Weights of a small transformer language model: no biases in attention or MLP, 339M tokens.
Each number is 500 + 50 x the weight over its row's rms, rounded and kept within 0 to 999. Layers, rows and columns count from 0. Numbers have three digits each. The size before them is the row's rms in percent of the matrix's.

# k: layer 3 attention key, 224x224, rms 0.138, rows 89-116, columns 0-111
# q: layer 3 attention query, 224x224, rms 0.14, rows 90-117, columns 0-111
# v: layer 3 attention value, 224x224, rms 0.164, rows 64-95, columns 0-111
# o: layer 3 attention output (transposed), 224x224, rms 0.148, rows 64-95, columns 0-111
k89 115:503523460477491454583465527428444583475534518553484509547557456524558482468474407483460467467511541486563510487573511462483476525510557451429555521452512524509487518530458498478497349477504482478550537630533464562477480419590491436513494444456551477567492451431524476499510573509536463528540471550432440579575429565459473460548581458530
q90 113:470628487474466591506479508555530500460520616497528520449479447478501516501555475480502481450470488539489511431468482441546448602659517488569439481528526582508544421498438480426492542433457457566568518478460453418468498477502480486456490499552453522558506467521544471524477541505529457519570466486466440468489522499577440579550473482515
k90 103:505543564510455468487494497441512489442515535479530477541512382563494449499543480475505644499572565428448569539454506493427453549480444504479562456531479459560508432539493596600480429426489454469486530485439514586536505523482489564519498463548539491608430428458577507458472495503509438510467429473485487590546485470505492562446540520421
q91 110:493526411541551519539493541527467451460394540535535587494463503486552548497477479559450446520649457570505550421495528533506547473517534479515476413622498477482542498449434491458468478419551454422552570534454578513402452613507534482558533568560418454409452529519450402507553508520520512424444545569413446533557490474471478494471532488487
k91 102:487496510459619495496471429554544502542484542440519512510478384511574474520619547561450479489569460553499529406510422510533481545497583571496519431495534532566487537476440512493462528527501562614530482530409530471585437545433487530364486464431486522458463475477467520519490521409445460534462405488524606442495507513472438519486569513493
q92 126:442567497465548542583493505551570523451565478488532530521498486480524495464573549504556473497543478498505598502520543513589509486473556529564526411520425554457478540464548609452561543524484379396589436473476361494409584460450506495449442476426515544487468527500423559486507521502514455520522427583539539517438485648522515462514370548581
k92 114:373433433551443445501518533441491504435513539425573510488502519441531455541534509455396533570510508514521558480564548475505530564462570482511485465540456507471644530485521500482447523517458526515462402476546509538518569571502514519492542513518521529417522599565468504445450524515534438494569592533498534424533551508373408411421535478478
q93 112:441469436583492524532444627534467572476472499469483472545567528494533525470498527551498485451534452499578576495476568506559479507442514517553453405555511512575531493560513497508621451479484465568477457476562437468423434461480446430478503516523532506416583511507492520476505487477528530566584528511554558439557525523417491467482440398521
k93 111:514462527446396458520459476525489555479518606507485507523498574395513474499509510534503426555515470602504486503519425414502546535458563523565493448495459476433462468413472526412466407478587457652552496427454565565590426478569415503528467449546525489570482434539479495524556474544476635459470629576443515516581487491430429527516392582444
q94 123:573491437415503500526528494519474521504465497451487475543558452473454450566510509559478497488522458561523451457546409555562583523443437473613491488488519548519396509461521516577473431549469427488568495480458455524468476502414558544501478579503483479550484509536473502563485502450450476495489524632509491541495589456514392590556469562557
k94 126:372603371491472511479460478523625498467475498506548463522429499551464570537444414518472509489492565468507489380434532467604373516493487470543487454489453444554490466517506533448516480553469510534496606523475441546555465475447528479632483527554502523482512497492490553548500477551494448445539551503563512480564621510508452484481518435572
q95 117:499418482463451510550563547500551559566522540488530456514496424500438462524530598537524511457452481470412552500448488533529479507538540409571491573505423585484474455498563401492553431561541439471585438537535446600453505500533554557502549520542452432510488548545515619450571484515536550432502414531547493503498429467498465531518461469389
k95 103:510559452475467536432504497427493475534512407400576567508495553538467454450451442514564514509503501498480586613471570509506434454477581555482523511488518517512496526540478485433520473490472435562456506496541516485476516501427533522550551502502573430534620495564457515475448605591518464503614424498494510468542518466467406482451528459487
v64 092:474464470449461581504477500423632492603510541484514520494489550458535518538535509535453562530483416454521496493363442515470556438466531553464480454518458530563477525424545465551527484559420510543545538467453509493485546510485495540492487574398488394439473619603438642531492491559532516463420458462598575465500549451557544586497481486367
o64 094:504472582509501465486441411473503469464458474490328415391439430533496531473617528406426522475446527508464477474527462536493513518553394542461567558426502426494493470530486522502467504508497548556465442512580589451509547608543537489497566407442450553523537513468498493453499541452420574509526457464476511505579560616508457586487567494518
v65 084:420528530520510489482438447448489534431440435526544422558480555461574491458530557513493497403556537449474522465472498457432497568425489480463510546529560492454505537519449558575546533462458573552408458434534532534565541550427491501484470494568489542477552507468510454559454575512467397517474525576611519502577477568400564467568519491492
o65 078:540585488463484503450530473520582547594541438518512428450499458496419616447523427448541579489553457455466373487426529597584358546488506453634446428520453565498498482434605441490507447474494519583566562568533533559406494528538421449560494487433497512482547480461493507511487464571528508467519457522450426503507530509511445476505528478448
v66 096:521643475524424486518465563515559524454342567509552603405476444522496552531497494497456485496498562524515530500490520474546484464487580472530477527463580471460468527461550645499368405517539484468376552508461554514558427515520520539504532476387485423542492455445492539562507472531542581508513535434503505528449480527409490480480570391485
o66 094:454471472499542492586583477478533539421472424544415504546461503497537543499454487594432464441475471500624580436496475395513553497555545450407397512594496579584512492507414512442430537472483548429460552418546489530460626477507478468516570506511454537508450446470568520472555495526402459417486558526475517501524521553566432575534451566480
v67 085:438421450541443544472555482531491447615543515508536518445431507482409440476497460443573493446556477578551561498476492518511412521502487476468539497563534563574446443538451489496487528449571534526475392465474584557596604524543445535518572568461417484487509525507502435429444568510492507451500535486504461443531538449456518536493431497509
o67 083:525487523523544462550482468418387461464469517507497525489470562527476521495527498449582517551366625460414520503495537565398518519483485462535458533425537462528527554436586504578449592559446500437486604549571447407466568445504562487407520464521529603409507522549437525539474579577504555458481471497516472569530513537523555460526593562460
v68 100:405408521581434504536456557531537415608463549496515507444552482512470548491472508460498457524485470463527442496540464546463519537510573573544504571508520534511455471448501460459407531519536586507451458517562614530564448504512502528545504529505455593482469498426489484454468497456442551519436427510411484508425471485539482594471499498428
o68 093:557479472495489486490607425551414509427510517533471471476479541498509447455477510547569567554513541543467553527534629488493527463505454505514464483512577455503469578524488500629605398483563478477450448532563462431475435559527492514469469454480498490534566494598456455563526504502518521523532570503491532460491497512505604557501495596523
v69 094:443468451508425578578407559610487513470524556371501472425507456533547534453465504570575561549496496489460581495558545522509528512482426555474536384530439540490545535434460499386462431521425515578509505489513517429558424422415554509518503528576533610566424534486508601474503436567471413480424481477503480575583488533389478432480551513492
o69 093:535592475464436465442517443406542478523419415549550505494555511557435511466463328567463508545393461493579476546501515491475560439500483467491522578434551509535517494505558490524464582453547522431502530449549571529567528558558481476493510472497401395568544521449551506532497522529450452492425611461534440489515449479538538452538543452474
v70 088:522435579562482476509500588506497559525530479490494539502473456498490525438518453556502524466588451504580500541571494479506519492516578539471468444442557569555528512633432577506569486458410415542509467435469442535510519620515521538465473508514591503399568485470492546480568464578483522541531498499497442403516569594606513482475428547433
o70 084:516557522517557524465501401473355469525522561438513434501502514502473464533515500460517433485385507558482406499382464496570543403527510537581535527532460415501492526404451501462456412574618476500552476551478472465507518498407498510497419375411533473553556478479539422485497483539587606521482452465507503543531486397499485469519419468561
v71 082:499550484491547409506526485424529550474413465562424543476483534539425604524489452565530547601540495469486553532449457501405561445621430447520570524479468472560474404451556454543430413531428528500513550462620482500530515425526521471524543592514465442444523523451540535433485463502511538524544553440441559517603550512492591481541499398506
o71 082:449398581499528530532492484468526519459543505499601536489479392409633450468493555427485459460505379501501581434554536477527391425496472486441444488553530512475406531498495461496479542571493443575431517502446545476497506484527530485515465576459430472521515498557430516506490440432444542492502518599489533500382453460601512629474544526515
v72 084:542493516452534430579535442477500518550467521631413458510532584520496490459473487525443549479461546385538490508489446513440599416459454581489618589381426476536508614521480557503482489544469529476529486512458513419458576470539438518461536488439489418433427509548499575451438569385379535524574503489529425530521501550617528580517443402475
o72 083:347472487480471561489470577477572505562547515499462470549427513385483545500510585456499454499452414571506506506467453544502488543524451537455448514568511474454512500482544486486458512527465448523487442491503499539410631489456472543563555462522438462555558451549489532572573458534562468533557545494410635506522547566545438484496424469577
v73 097:474480590525525473520571612521497517510403479513498395569524612407475511516505490529482567565480519418581507523510481523422427546556520471587596542527507510555485457439506501495431486564470518516478512504516579556504468429491556495517529486492556400376528539553437525550426426412443584475467468457526522578541499476515572581570430444487
o73 087:419479458517513490524477494452518486384580530527387498553396493562583436452417514502494495485497469540454541412454507511527490479497444543424451531443446461535421581557563456606469500431483487489451534542546456407462661551517446502385544535439391479521539498442548479527534490484431454504558498470523555469487523567571422471419604477460
v74 082:503455459561439497475501527465465533441548525434498538486511516538502452627412561502554462465481534507479506423513519497510445507511517586486641684454519503525548555451473512470486408502508541600511491524504511670509461479459494489403527525507432448441545492586511463620541479433437521560540522509443422445513503558435501513628457442455
o74 084:509591441505485494468498498500531512460520461565434500504462394445467569489562510456430487437499503497541572504465471508505478484472418421530482496469448582475403545460573442559559547438481395555532430463545426468483653448489483578512546524466468495489386423529517478456419465527544566423517558459459566500557603489503453608445489501545
v75 086:517579523402445412403581487597512553511541447501490548505519488548456490451469556550461531530502476504471454434536509590479526527442511470417516544427557451448570467560431536487537385509529530591489506444402444523476575467493513512496532508450549596487486465432510472448497460593461591482428510527475513466527476500450577494490481534581
o75 083:485503481561463527623515513431471537472504505454452508488467426441464503602498467549539369502550484556516507518521498466511503579565511437576503467529478577505501479408502457466473543471525441507649550529478449483562501453417548585435454455590491486540475524556455481521574494521499460490566575483596370536559446455422520500534521511408
v76 096:538474493504470471503355400417459499536408540476581566477434504449389479481474470507463506491483560500564508479503508531574446529513528393556436447498485489378533458646522467504492483520505436490514535526468538571530519576511511537545530451513448447600523538521491460554477491447477478452566590550526484479508619454544513496523419613552
o76 096:567536545550573574510572512575536380506513461446421500493511488496464497556453460498513542498425513489518569501479462519486465521508560509451495501475486521538459468422510507449564594517453544601560538583530461452477575452528481521478513582536568556380488487538485525385538556561570423545526458518483497499483507472469524614484619468494
v77 083:610488584467472390587473548499498500619622494521531414494443415496545474454532464523497513507469469519425573530488524448485495520442456534366442562499454480538553512463563474537578503579446504488567497450589452476519669515438500502389515528418476531504482521384529473423444545494530526460603460480522390525456488577512443487487585473464
o77 083:435474519435515441452495510391445545528511496511491501543536495423532596529560590489476507480490490555502477501615432565460517462440499442617559560547491587469487454559391457515429480507525465491444520517440567537481410472569531570534468431515570410470398425468445487521560520463544577508500447439479515513507593437480508472470456463475
v78 080:537458571499486628543581460432422500533575539526438482476488514496603442526451480450493466439542460516513364511590514499553487549531459522516517554460452426482499463493454542537517545437594481418443452555528492557451504474543449433519534504512475537498522510492538498609475475511533437378478348528488409552433494506452540521536502613527
o78 081:535545461412432459486491519562471530539488470430547472524397518475468525482533492554572513447559560530424500513354535490508622580528571430480502478395515570509509475434511482485583485499506478495558452479489414532434495473496604553523438532472485461438546531584470512422511571491497528558510511477494565586592508578472497484519508453449
v79 096:551581463417547454502596519496502522499488483531493482554520547512512520647510425426550498516390471523520513515538508452486460553411544461458514446483488494482559552499531539538539387476543459473468499493495443601544550438518541454609444500504497354517521508495482567480534493505491426541468508456583466470544545477451474514477591397543
o79 097:406567625425600473506449392496479592467470434474542500516496523431503403556489525513433549445535503486485502442421406508559416483522566522581560612658614539438497418516447550544537522524473541474496514568555563506533519508578501551471541458521511509455471525520535509465511492511481538494613482491485555395515435469527482552486474501367
v80 088:339449467572487490580569381398455618459473576503479564540573568500579422485573457490521549493446492533494522502429407448410485532470480550495607517469497575488568534599485492450538436577580561554415513462450515436479506493546423462451432457518528460438546514488460469455496458432477522520606422487538521458504485542506491499512434460545
o80 078:477500534438534464570461548486481370485519476526450473486525476603493538505364608486508469465487540432446480534410386506566508501500427593529441560535549455409444516542515528462467445481347458508438483602521510454472506524445543432520572485402546528558453514489460514563481422510548471503480563519545485576477503452509561490548533512539
v81 090:463383449508573552475474510533450569428536447567519533521472462501534437498543522464544431465543518474399459475506492578470538456487542579513454585494535568501485555493421485513527391478564482516489399518566491509409440545453457427510500503559442564469487439542521504477513499506429514538487465512447527478464450391510541515574517404484
o81 087:605612565457475556546563440508451511567518482486503478505512509458498515442456532555489492539525545584459394430555509572571489520522407494555504474458417479513453599491497540455551594487483411442605475512433483483470479426485503493481492426479475489554513550573484457488461487432507501551449525561435538478434506525498491486538404570549
v82 091:529531451453558597593554536488445512484596500575583501470531461517503465582557519546460459453539485566493514437530590497509528479505516499483586431509547498550447559494467555510481472583487501379494480494474469509500504457534502411478517411362455450463459479528446565511517503483507601489523484519461481437521464598533444540525409469422
o82 089:429428571492564515540530520512576498511499457443485507439439495492454460445534449641465450459482479479536409519501471452492545582447543570504517539513418474467487489556493424451451480541525539508493472470509511430508436477456553502501476523511532517526539468580519499501482547485548439404458518605520526538431507508465536529484650584559
v83 094:455459487475537542508540497497451529538581520491634508587421471517503550553520598511498560591518487495388488461423498466515561548474459413404464536600404424489487461581538454487520516494503567431478463550423443506435582501470546501449511568454459534483574533457549467521530417507536505392549543517459454480403469482416536404569607489513
o83 095:529580541376515451438440507499482648419478514562437536461493484441465522432476516570553544516522456441526394505520472480432444438527444557610511442470486558463481462511520433536451501551496519593497481440509498474551428603499572475484483479501453434411524508465429423509424503462440519603461502566522491488484528503509494527510504553440
v84 082:469482519545385492526528494543479465419552547422541531431556454481499481472504526518546572553518508459529458508488571488441535514508587461557505580478486516490556397477494506508461472418519545526572519549461434574471495471455486549432535489498485419500518419499537567521554490510442432553361530469457516505548462507486549549560558498449
o84 085:485594369461488529433469506455491521433462432458434465517384468510531534502517454492496520555560573503476540469540481470549481452470443516456479509507476510468461591498432514481552530546608494515497480439533487494469558477525537473501501525469471566536407599479452407489504521472588569540552547463479399521529581512516407387518461468406
v85 087:489518531508548424509565504604489509502518407559536539517538491494489534539546518446532605480551483462462543506572494538533518429518522479516558476404533508574431489519555542496568483507546439498478379540607512483493503446552467508477496522372514471431482527495504459505461369427441488433486457480489476503516537499515629375547454486498
o85 084:537513522581468572447417506484532439466578493460527520577478447484533527486550500413462426389523492539461563510442425401548510487397420567548450535515504440580545434500486499625488519495482488515539575469398449493442478491512503527484494475571633492572540479558371508547460540442526485477525475498530465458495517447460463621453461418507
v86 085:461539483403494534403429566490451482584436423444544447544483508508608506496537537506435517513585546460506466553494567574526536491521514571506546486575499423473388591555426583523489508452556564448501514516496487470524449428517509456445560448409527427495616527475526526580486457375404629448455497499433496548494514615493448605550418523510
o86 086:510551519452496424450577486505565533430479548493453541456552556524405453545515480519456444474455477555543482437505444526548415566524572466410573454469544567447477468487491499478536514469481520524497488426411472538353462472583509494507470540464514517430503479580475577434472557493496400482485510504486499512477444407491574463559581493538
v87 081:491478454560533403422541396564532415506595504552487511457492525550550433553508460508578481455511548425456587431463481539512501418459455517553521583499524473455485485410576413483556606450563492435540549494511515528452513455517449515570452530442364510505516459562518447563523495448498487536536502441612545488466463421497540459566498439478
o87 087:493542466470517495472449575467483516501440506477506479600594457435550513550535554474377533554581512445546485529591456436450539562562495533523408502467513534538589503500502599532514509387347438508509424486519485517500473498495513476502589474584551475439465583458540465575424503515438463496546495464448525540475551581506479465419510522592
v88 087:441562545536571384482486538452534497552470607521461451493516513520433528569497439464458387577530478465517487500478508617507405469517423527510513500547456514438551410483469497616490494554474543457469501470451455481489453413555492514500609418520476483474528470449423543505565595524427521517417558556552557495469533491495500473562427471528
o88 088:562461524447426505460504549514463490494479453472528600585533472421468423489540519547532576514485538540464544518496426494513505579422600492468547429471512487439423557551493467437533527559597489581527508529601499495359588529501506512442433536502485486464450538462488425457515463499537466457651385517600511440503466514473508475445444548393
v89 087:427471437507473488344479431461558503421583482438523496550496483439566499491570607452448487575533558487504512487498459472475471399450473506535474496464506430503490558545459468531542449555498478571562421388569398545423528423463544469514561460407476425641545410537527607475496465496496519491537489463505541482502568488489460433450487455429
o89 088:541477524584447526526494529538503507496446513510535545445472453471513534490482516431478465500484476444519444463479478432549549448374555553457548459502482541610435450477467601489526450485520517445529520489387469470505366546410450398513442484503547518491501489488478422535462531422521504476438568465476515493484548515521532509576385547554
v90 096:451510535499446514450440484502468470469497403570469515519500528460523536488468505454535491441495576504506486490510505487433481517453425451543526460520519439476442524577570447502476474500523467476519533483523501461474547410465559443476455429496501500430537496560396478441602489464471553439509498453475520493548500479472579509492436514515
o90 088:477497506543489545498535407496476422476495518368481521458514467519588547542500513387531592496502512504444529418426517419549466488490459523449493505545484503572532497524468573441519513494518392506584538565409547572535509608473585470473472469510488580583555499456489425602469532452574458488527428487446436513460522541505506376455499470500
v91 089:516420552529535412541532458529517497534484457552572489533524553543490441492505591449520381495539448433487595467414496555499529498474539462447497565498526508518588581499487483415564517506524479478393513547567540474516587454501435488536490480338426566572544457492435466462411517493526607487442446548518567502531494472510568424491572437377
o91 084:487555549506513552540478481551554567477586482455464425562457545454497501517491527526483555469485485578519439488635431557516522510358433426632484478596514517504430566496481523494517498469462464493628440454501444529475496489519539466504475462500572464419458515507553516541531457507483406439594469501501479466412456465512430606469485562547
v92 085:558519494466520526506517506519478462535433493516485469513529503529531495485574463513460532405526501478548484499553515539459505479595510543505547495497527554553535542299444519417505555530453525528531479481507573434606421460516403484530538418606512440458415518583610497528433492457464529466466543481520466496591516447562408611541560498476
o92 080:535470518519501335535478537506505434509594493545486528507490608511445451491415532534488404572409447564509451494491468549482425557420472529503537550464522523521515488545441512585485583479463565443438531484579528510471610500567484526464536503445539504561427523464510592528546473506480426466537503488538557511473461596532517466433485425530
v93 095:475450620531562453582515455455535458487452515443619539470489558505499522460481518487483537484450437542502504446450409494514413534478431474459428405492510587524590491393493516571445506590554552480532533495546446568535489559382491596539526535444460451463480595591527581415499541481450468442556501565466529561514581534480441475527537482495
o93 096:500513516487502447467472505534490522614542571543490553455427518418457502529586461484490542467464461452470503534487592491410520496549523514506580535471430480410495526633448509390630459542503529556448528498529549444519531446610458447519515513486479504509501447487459442458460501464520518531485388461445507387459436423511537537539559506440
v94 097:404471498452471474446514460455450540392484512472523496435469460484517463558514542465431495581520576602451460529450504495423454554546458501369481490519496538531532522482498502412442497499574521530515542466489552470517602533417569552476551525516531462526524508492409459512579479447509553528593551494459509597502510525384507454515489513381
o94 091:443438556495592532500480504490580487506403499464376520419544540498540500469471464498539456502463405393515545479512519499507488380509517424492502459429467492489466490480498463560475517548492518449467532484549510479555476538450490456503439576448422503543498516463424543531472539477493486480509547502495531498438515573523545490535540546556
v95 095:485416455552458537458477494541531436515427580458500450405428518460475496545437513518459513420399502533550548576504479447445461504413499521521411460485446511579438446516506571447424518638448466536497450521506511450476607438454444465596579510468446478515464484496540480584535487568526443445573488435500512492500603461526507583511529504468
o95 090:505518585438514416547501429486475438480491440421350534556485527406514584466457431487566602534421569571515508472545563478506531417401500462472581520517534541485531503549505491548500449492497476513416624485551506540521431529509459402460458431436508574512472512484432447529448377451534519436518603456580572537542452578519521415512433508521
q96 089:523495508455525479481544518516579474457497574613513495565479562528532493588442398472638587455527490563452546500500512453429529527430599517447539463545559500551514458398573494478531528471397520417536504461523522577504469441536543487440544563490469452508526444526481517532469580518559464570475522441425389364512550511544522547468497539412
k96 113:436537469609585426550387477557439572563408440534571459539540444432452454484588538461494497474499501475510413495369547472533424547564481541595521419610467432429508538559508484541531464499467526509493389512462483470566578488471532535489450383517471431485562472497502497536546497500527474530551569501496608483603533462557515466586516445470
q97 106:537513506482481498438581458486449439545556486470541508615487526483474434559549506498490463477462489519541537500486520461556575490426355508464549510464579434445428544482484576540461411579362370458491558558466465606511525508488498569545491481527446503480506489598525549484495491444607487543570541457485638510501487537502510538461481365527
k97 120:485466457417558476518456545525607506556559536500468469512541564503589511490482501509462541538492432487556528582585435601488513422482490486447492457524438530460468444424531507533525479452549468556529479424490608361479554552483554574489572488538479521518512465398510574534547544457520475557445489485491503531555528555491525544467563497568
q98 104:562595429525471481453542453460458536562515474509463547450406531469495459517513500434585466466534622490482494350529508504534398510435520515417463589531435527455542547550530520576435457503485488548510556467439526492590469477463500513447490433478558547461486550485452479534408545492461596411510518470581418486555528516535505536473528404528
k98 100:408393478511384513577573546473409553545561516618518441499432546603479509491596513538456517473495410490554442479435578508390547560532467508608450548432522456445369382496501489411466519456526512471550452568533529519523482436572462424514510502554485580456507581524496455467531535528494536536455490567528545500505517534576479374513464493480
q99 102:504557464426456513458526418463529573553475555464426445431569547503452537516464523502428472522429496511449431512464498459537452544530506441467515452515599389537462453535517416532576486547533372466568475438535499556454499461505549455579401508574543446520467458533565479501548538518497474422460463550520430470496564426530505498498483498542
k99 114:458541520379498446495558478500591478432516556524531516497575563399552420480584583442579491434494475518567549533505569520518485468587563512453536494541389575497641460475449472510438450471532543493470512505573470481472428492569457524518546471467467439469536519467628568508503504420480553504533464490470451567525521547518403510559584473446
q100 105:494486553489537551581462463541518457426493408511404545491547477471632514504377497370424537416513567510517435556596552489513578455378508551521504522463488553465490492457442391533503534534566562473513541532458501438430592524467497575494474556571524513546505473529561478546475474544470563481554424441544545418501565487488550502432448449526
k100 103:481410546505502427484513524519550530496538515512574470525441453515397557438481424501544573430500578435621518528571530415483534488457420563386536485536445476541504475460536487559493513499548508556557468474484522529522573529492461408474504532523537495465571524567474508539472469539569486461430446487467504552421502529438469500495562525486
q101 115:516528506548500418374514526520545484486500391581354449453508496543454540485500512533377473634483543547432511450528456490458567530481551572481431480522470498511498493544503496468438449492511504491493451463478499581553535478613583476473535498480537517476544577532513479514506537566458482443474518416478521464567425535477521523466523495508
k101 109:504439459559470498485452599483566482520408491487494453407447473427500513481479559515513523535564570549527531555453502478469529487579530473536573462464483555483494471526427487650493544569439392415509472547489514571471513558540493521541549591476520500434451533390504642529479382486464513535564492406552595494588559459502519416535493462512
q102 113:556505516376557559532455611441536388509435494476430485478469509473490535486500451473542524459518603531420388469532502564455475467511433424421524466468556545469499403448450537531463461552411481555573565476532524476550520576511476437466447435625455416589490500418427562484462590420444513503504493496498504486487574602517563621468460431531
k102 108:398458525558560428569493515444565524523543505518583425548570524458447548496550514494483541482558490539494454478480543529582465521457495518520501399463540478451544529548540598459525422440504485590399515579498588497523507498528517498534432395559441509532562557526503506461494482507475486487581544575556521474595518525573534446548515393573
q103 115:510383546524473489451492450506563418592471537524501531487531549461354565547535538449472544516556482517503641568494563426451557393524534405493505481483480475493471464496519469601432487564476582536493532601506514496524549569488497481505504497543515547502489499413522459515482468467492515545519382481506545477490511598443460394459611488511
k103 110:506535487527477461482505591569429553509522452591440455571467465500476565424523461549443449537455629548458476458453532569525447608514472487503514456568476469506598469583532391491513475471466624487494487450482431491527446495490417493473462466528471488479499461531484507420487475550567484510527558508403626540619551491504504590546527473452
q104 115:559524445551490560499499467606549469478493557481566526442540485602498432596487389458494519523416550470487567525541491505548505493562518398450527460583501513494486528515500460582464508548494541478553440550531570386586386450555487447618463485503596481501480511571468504504514450545396478453489462478543594495472499466667544437567529452454
k104 115:541468542463423591562460541503509399454574549495526492463478511455429471494482473576643536519452557491541612476572476574520546523506518548518450557512551449516464500422460448456519475469523488423548406482470518483500484505427454545491481563498502468533460517540520525523433518475559462449498505550395541434436461513369553584472543501472
q105 109:554468546553510483417581431436520573512584622479573458427556489545616458569533436480474414504509488435482390487539479448453453596505557587477546464497481523442548512450518495511516468457409470441434465519489559562510545498467449570503372499403387511500434536523515432461473540502396549499464465557544506494553417479628514556539496570586
k105 115:551514462530560446515457475520463470490475527554434524433437491545567520481513518551472422521516514426460516516448568487474513472476483546472516497359538431476500514520387546553551476456519516453515639464486524451520537514501549443424500502432542603541522491457461651500544520501540525511437538527496594477447543444466435453445479528583
q106 110:488506622537496456478502442517404521498440525473476568569534531559543443505503431512463450483454384504526565412527531465496474551511561528536421473546481510522580502557461512419464570459548488479578461469538480509514426491483572525452406457555556506585521517591526499563471418388446430526433536494622452471459574493450448502482508469558
k106 112:347507532457471455540583467622601477534450567439549430472422505536544574594376491543593553588516475470479467569398527506471420448435452489566515560542503498468516585547579442528489512554482518471425442572525425525485455540469509457561517516610503492483451512431437572537505502502482423488506498514480447581439494490464432502500595469533
q107 115:440503460375410626510481509545455584522497391440514482503536488410597528478533457450514474475543420542446475406505490440522448459472489470453539443482433513398500470475565445541509579555443529566537430469441514513538462444545508544499455444478428549493565538558559462539473491498507505516509448460498551576474530523584505477522528485561
k107 110:517534402590518531494433455505481572520405523559462553482486500503500514528473527457473551495528441519529543576439578535551457527431561466536442562567529455455497338502385548527502552506572562503537495521597529391458520574590539389518485491455490436536446574508441417468542441511492511410499529402499521501428495534539563520562511535524
q108 115:523536436467510463505547489526460517495451427530482450458484512424526603409528512568464509523548490567623507481453398474441492488530524485469482461511644509539437481472556459521453574523422486508532520490389370469629451513510454451486450456531561536548539544512498529572480502435449511464535545478541474478443497520537484495507505506495
k108 120:489472461550485445477408530443485592576412543486492508497511442507586605527577456468441588579420433472462486467539466485507471476519556470553437475514405515480550417490521525462546515431565447575419494491504406479508534561574471590500500456557418543528548500543564456528492522506507492457463417470478521564470477558417430541516518488522
q109 110:453479562508545460421540572551497588446501427549476544360481488492442534521556419507546389527514543415501564529401411526526456558558455544526429510447514530470534558511432432582551477547440533454531408465493498522420509536568521486417487461557556446598504426444500500460601483498524492460476483480549672512537453513502451532457428523462
k109 110:547480449479497457551476483515367488472497510517601472475427549498435493573522519508461483574495557557378421515518471478561559480416494571421473507461543442465526390458473424514458457546480518510494588490485471489575470500507492546509582475467567547506485436597519559487456525483523483588521564503560535581422494547516469429567605490478
q110 115:461473494543608505504567488510475529493429553515384436535459462512481504537391533450518542564653457508521499491477450465443467466566491586491515516465496528495469484484520548468502597524423499524557458554478624428437536422471476502472545416508520596501564493587585488571513520512501506469501450501582592586479536457504376511507491467541
k110 118:511536558551530570519591444509517522479443470586496494398420479464489475509509518573471494558497548535564491468564472514510446500478452510431442525443527486536454515551425488559501473443551421537496497475577533616498397430496460483556459531550561481496455563440530498480444474467534427481515346458528529523509464501342513515463447537506
q111 118:434516493478529449652519489589579490482566477554515473551569450479451542564533523447517569509520527461519492507435470483519542471581482565559470481518557463551426571493570491463565492467394511521492516545623454465560517496530487529482468552558528580460433485477549549487483506511536431494481573451442436477543445554519484473456515527465
k111 113:534434473561553565553485449532375499540456459568451474546527404424451564499526578547464427565425522485485520528431487515462486457594515513504542367515505466470544462485540505555499477558587497441520525459506491494570552543503534484509500512505411540470455551467504430551515427532504543465457554447526631490449525406484452513546459518511
q112 124:547392529522469527507480515500432407471479435425490436457511469485445563553520513527535509471589589569541550498545482516522555448483475488517519507491537546581409486513431498471493474569430359516469639535465452520605448500491512428478495524546477492531489536557488463480507416451450441489505517527528518568475424627506507473423384452519
k112 086:417487579428493518571470589435607498398503521526457514495488544505517456475494538488505577596471545582571581539505491422495502579512473485487500508510493534425565581487492551497437519465440480418523328525554550534518601515538544573500509579454502487512485424530532459475499533507481475426526502484490442514439599434460451522494568542480
q113 105:568583490535521472395472487529509512584477506478517554532555470606493481453389475554452562575484537505451527547527546528523508526549569618419513449538497556545473505518586452504460593553501466492426454424466477568550418393418434564549597568429402500493513459491409531501487491537553528535546476546454469511497566423486411476502514441506
k113 113:470446673523494469554587509505453386432479525496528478543468497422491494603544517501577522487460574561634535480464567496490579499533466461576592558509518481432440529525515510477443444505473424526501494469466585558482539449521576577526463515536486505569513533438484480433503561403546562473545612503457499468552459494486520527471477488462
q114 110:508505455544424516483459505400440532528531414475432402478515436459483552443539534513547396420574590576469529502509488484505523407484478543478386369489535491512497500626456492520567461459535497414502495429485531588580490595475566501548465542524439514476546523544446521517587531476573471468524514502515424620535558502514540499512381414502
k114 115:504477508635430499464502521378540482501470476448514429489559482518532505523422547459517465526526561511507565457503463523510526494526474536535494512432557470528436524479459453493517619545459490443470376591524337518485446471584469442439489575458493491392603488443482590405550478506593501457548467527531487509508532532573535452504525488506
q115 096:575440532634486510486464460462476414600532591541428505403434619528477540439564490554472559378543477561420521503558484447609457500416443537511424502524498481520502541461509467480534503626468472502534484562514476426415515549460471425507546413609503452491463625523508495476587473519579484457471499341541503522468496555489475532434525535501
k115 102:542505412561473495438476480509423443413522442525560450514525530494474469578505545614502509414495524487525454495488528499483522522519579500551495490500506510495477484600434422483534484493495532471481452470531583514475549485448474512530392450515522356509494434494395645564544527472452488525478485559481514518521507518443554522437541475442
q116 110:481509506419498546508576524505488577515453414528487547440498548568494463397533477597480409487470520472450573542427550553508534544547470523438498446543570581541510475506492485624494505428518496470534526468483505526473547511569633592442423473522426539529426515457493445566435530508566452516512497419506485366492424491509523459454512549517
k116 109:478475395506505445436482470445438440461563455557634436490565531531495461558503551478488547548570435449517474574545603518502473498458481492437474489525570441573504426463496490499409482451364517461512514490524490434455466491545520490513586569480463443615581471490556507445430459533552494615494487512440575509531488461518526582471529514493
q117 112:507407512506538539455578444483464414560397545490540524461561587495412482472554559479612538480489454512449528463535487513478549484472510496592489511471376509515505433451560483412486584447437550615542459500467498497553509470555545535507484581593492464478489503445466426443502478483515524403428476519532474476443437477480531487452557445378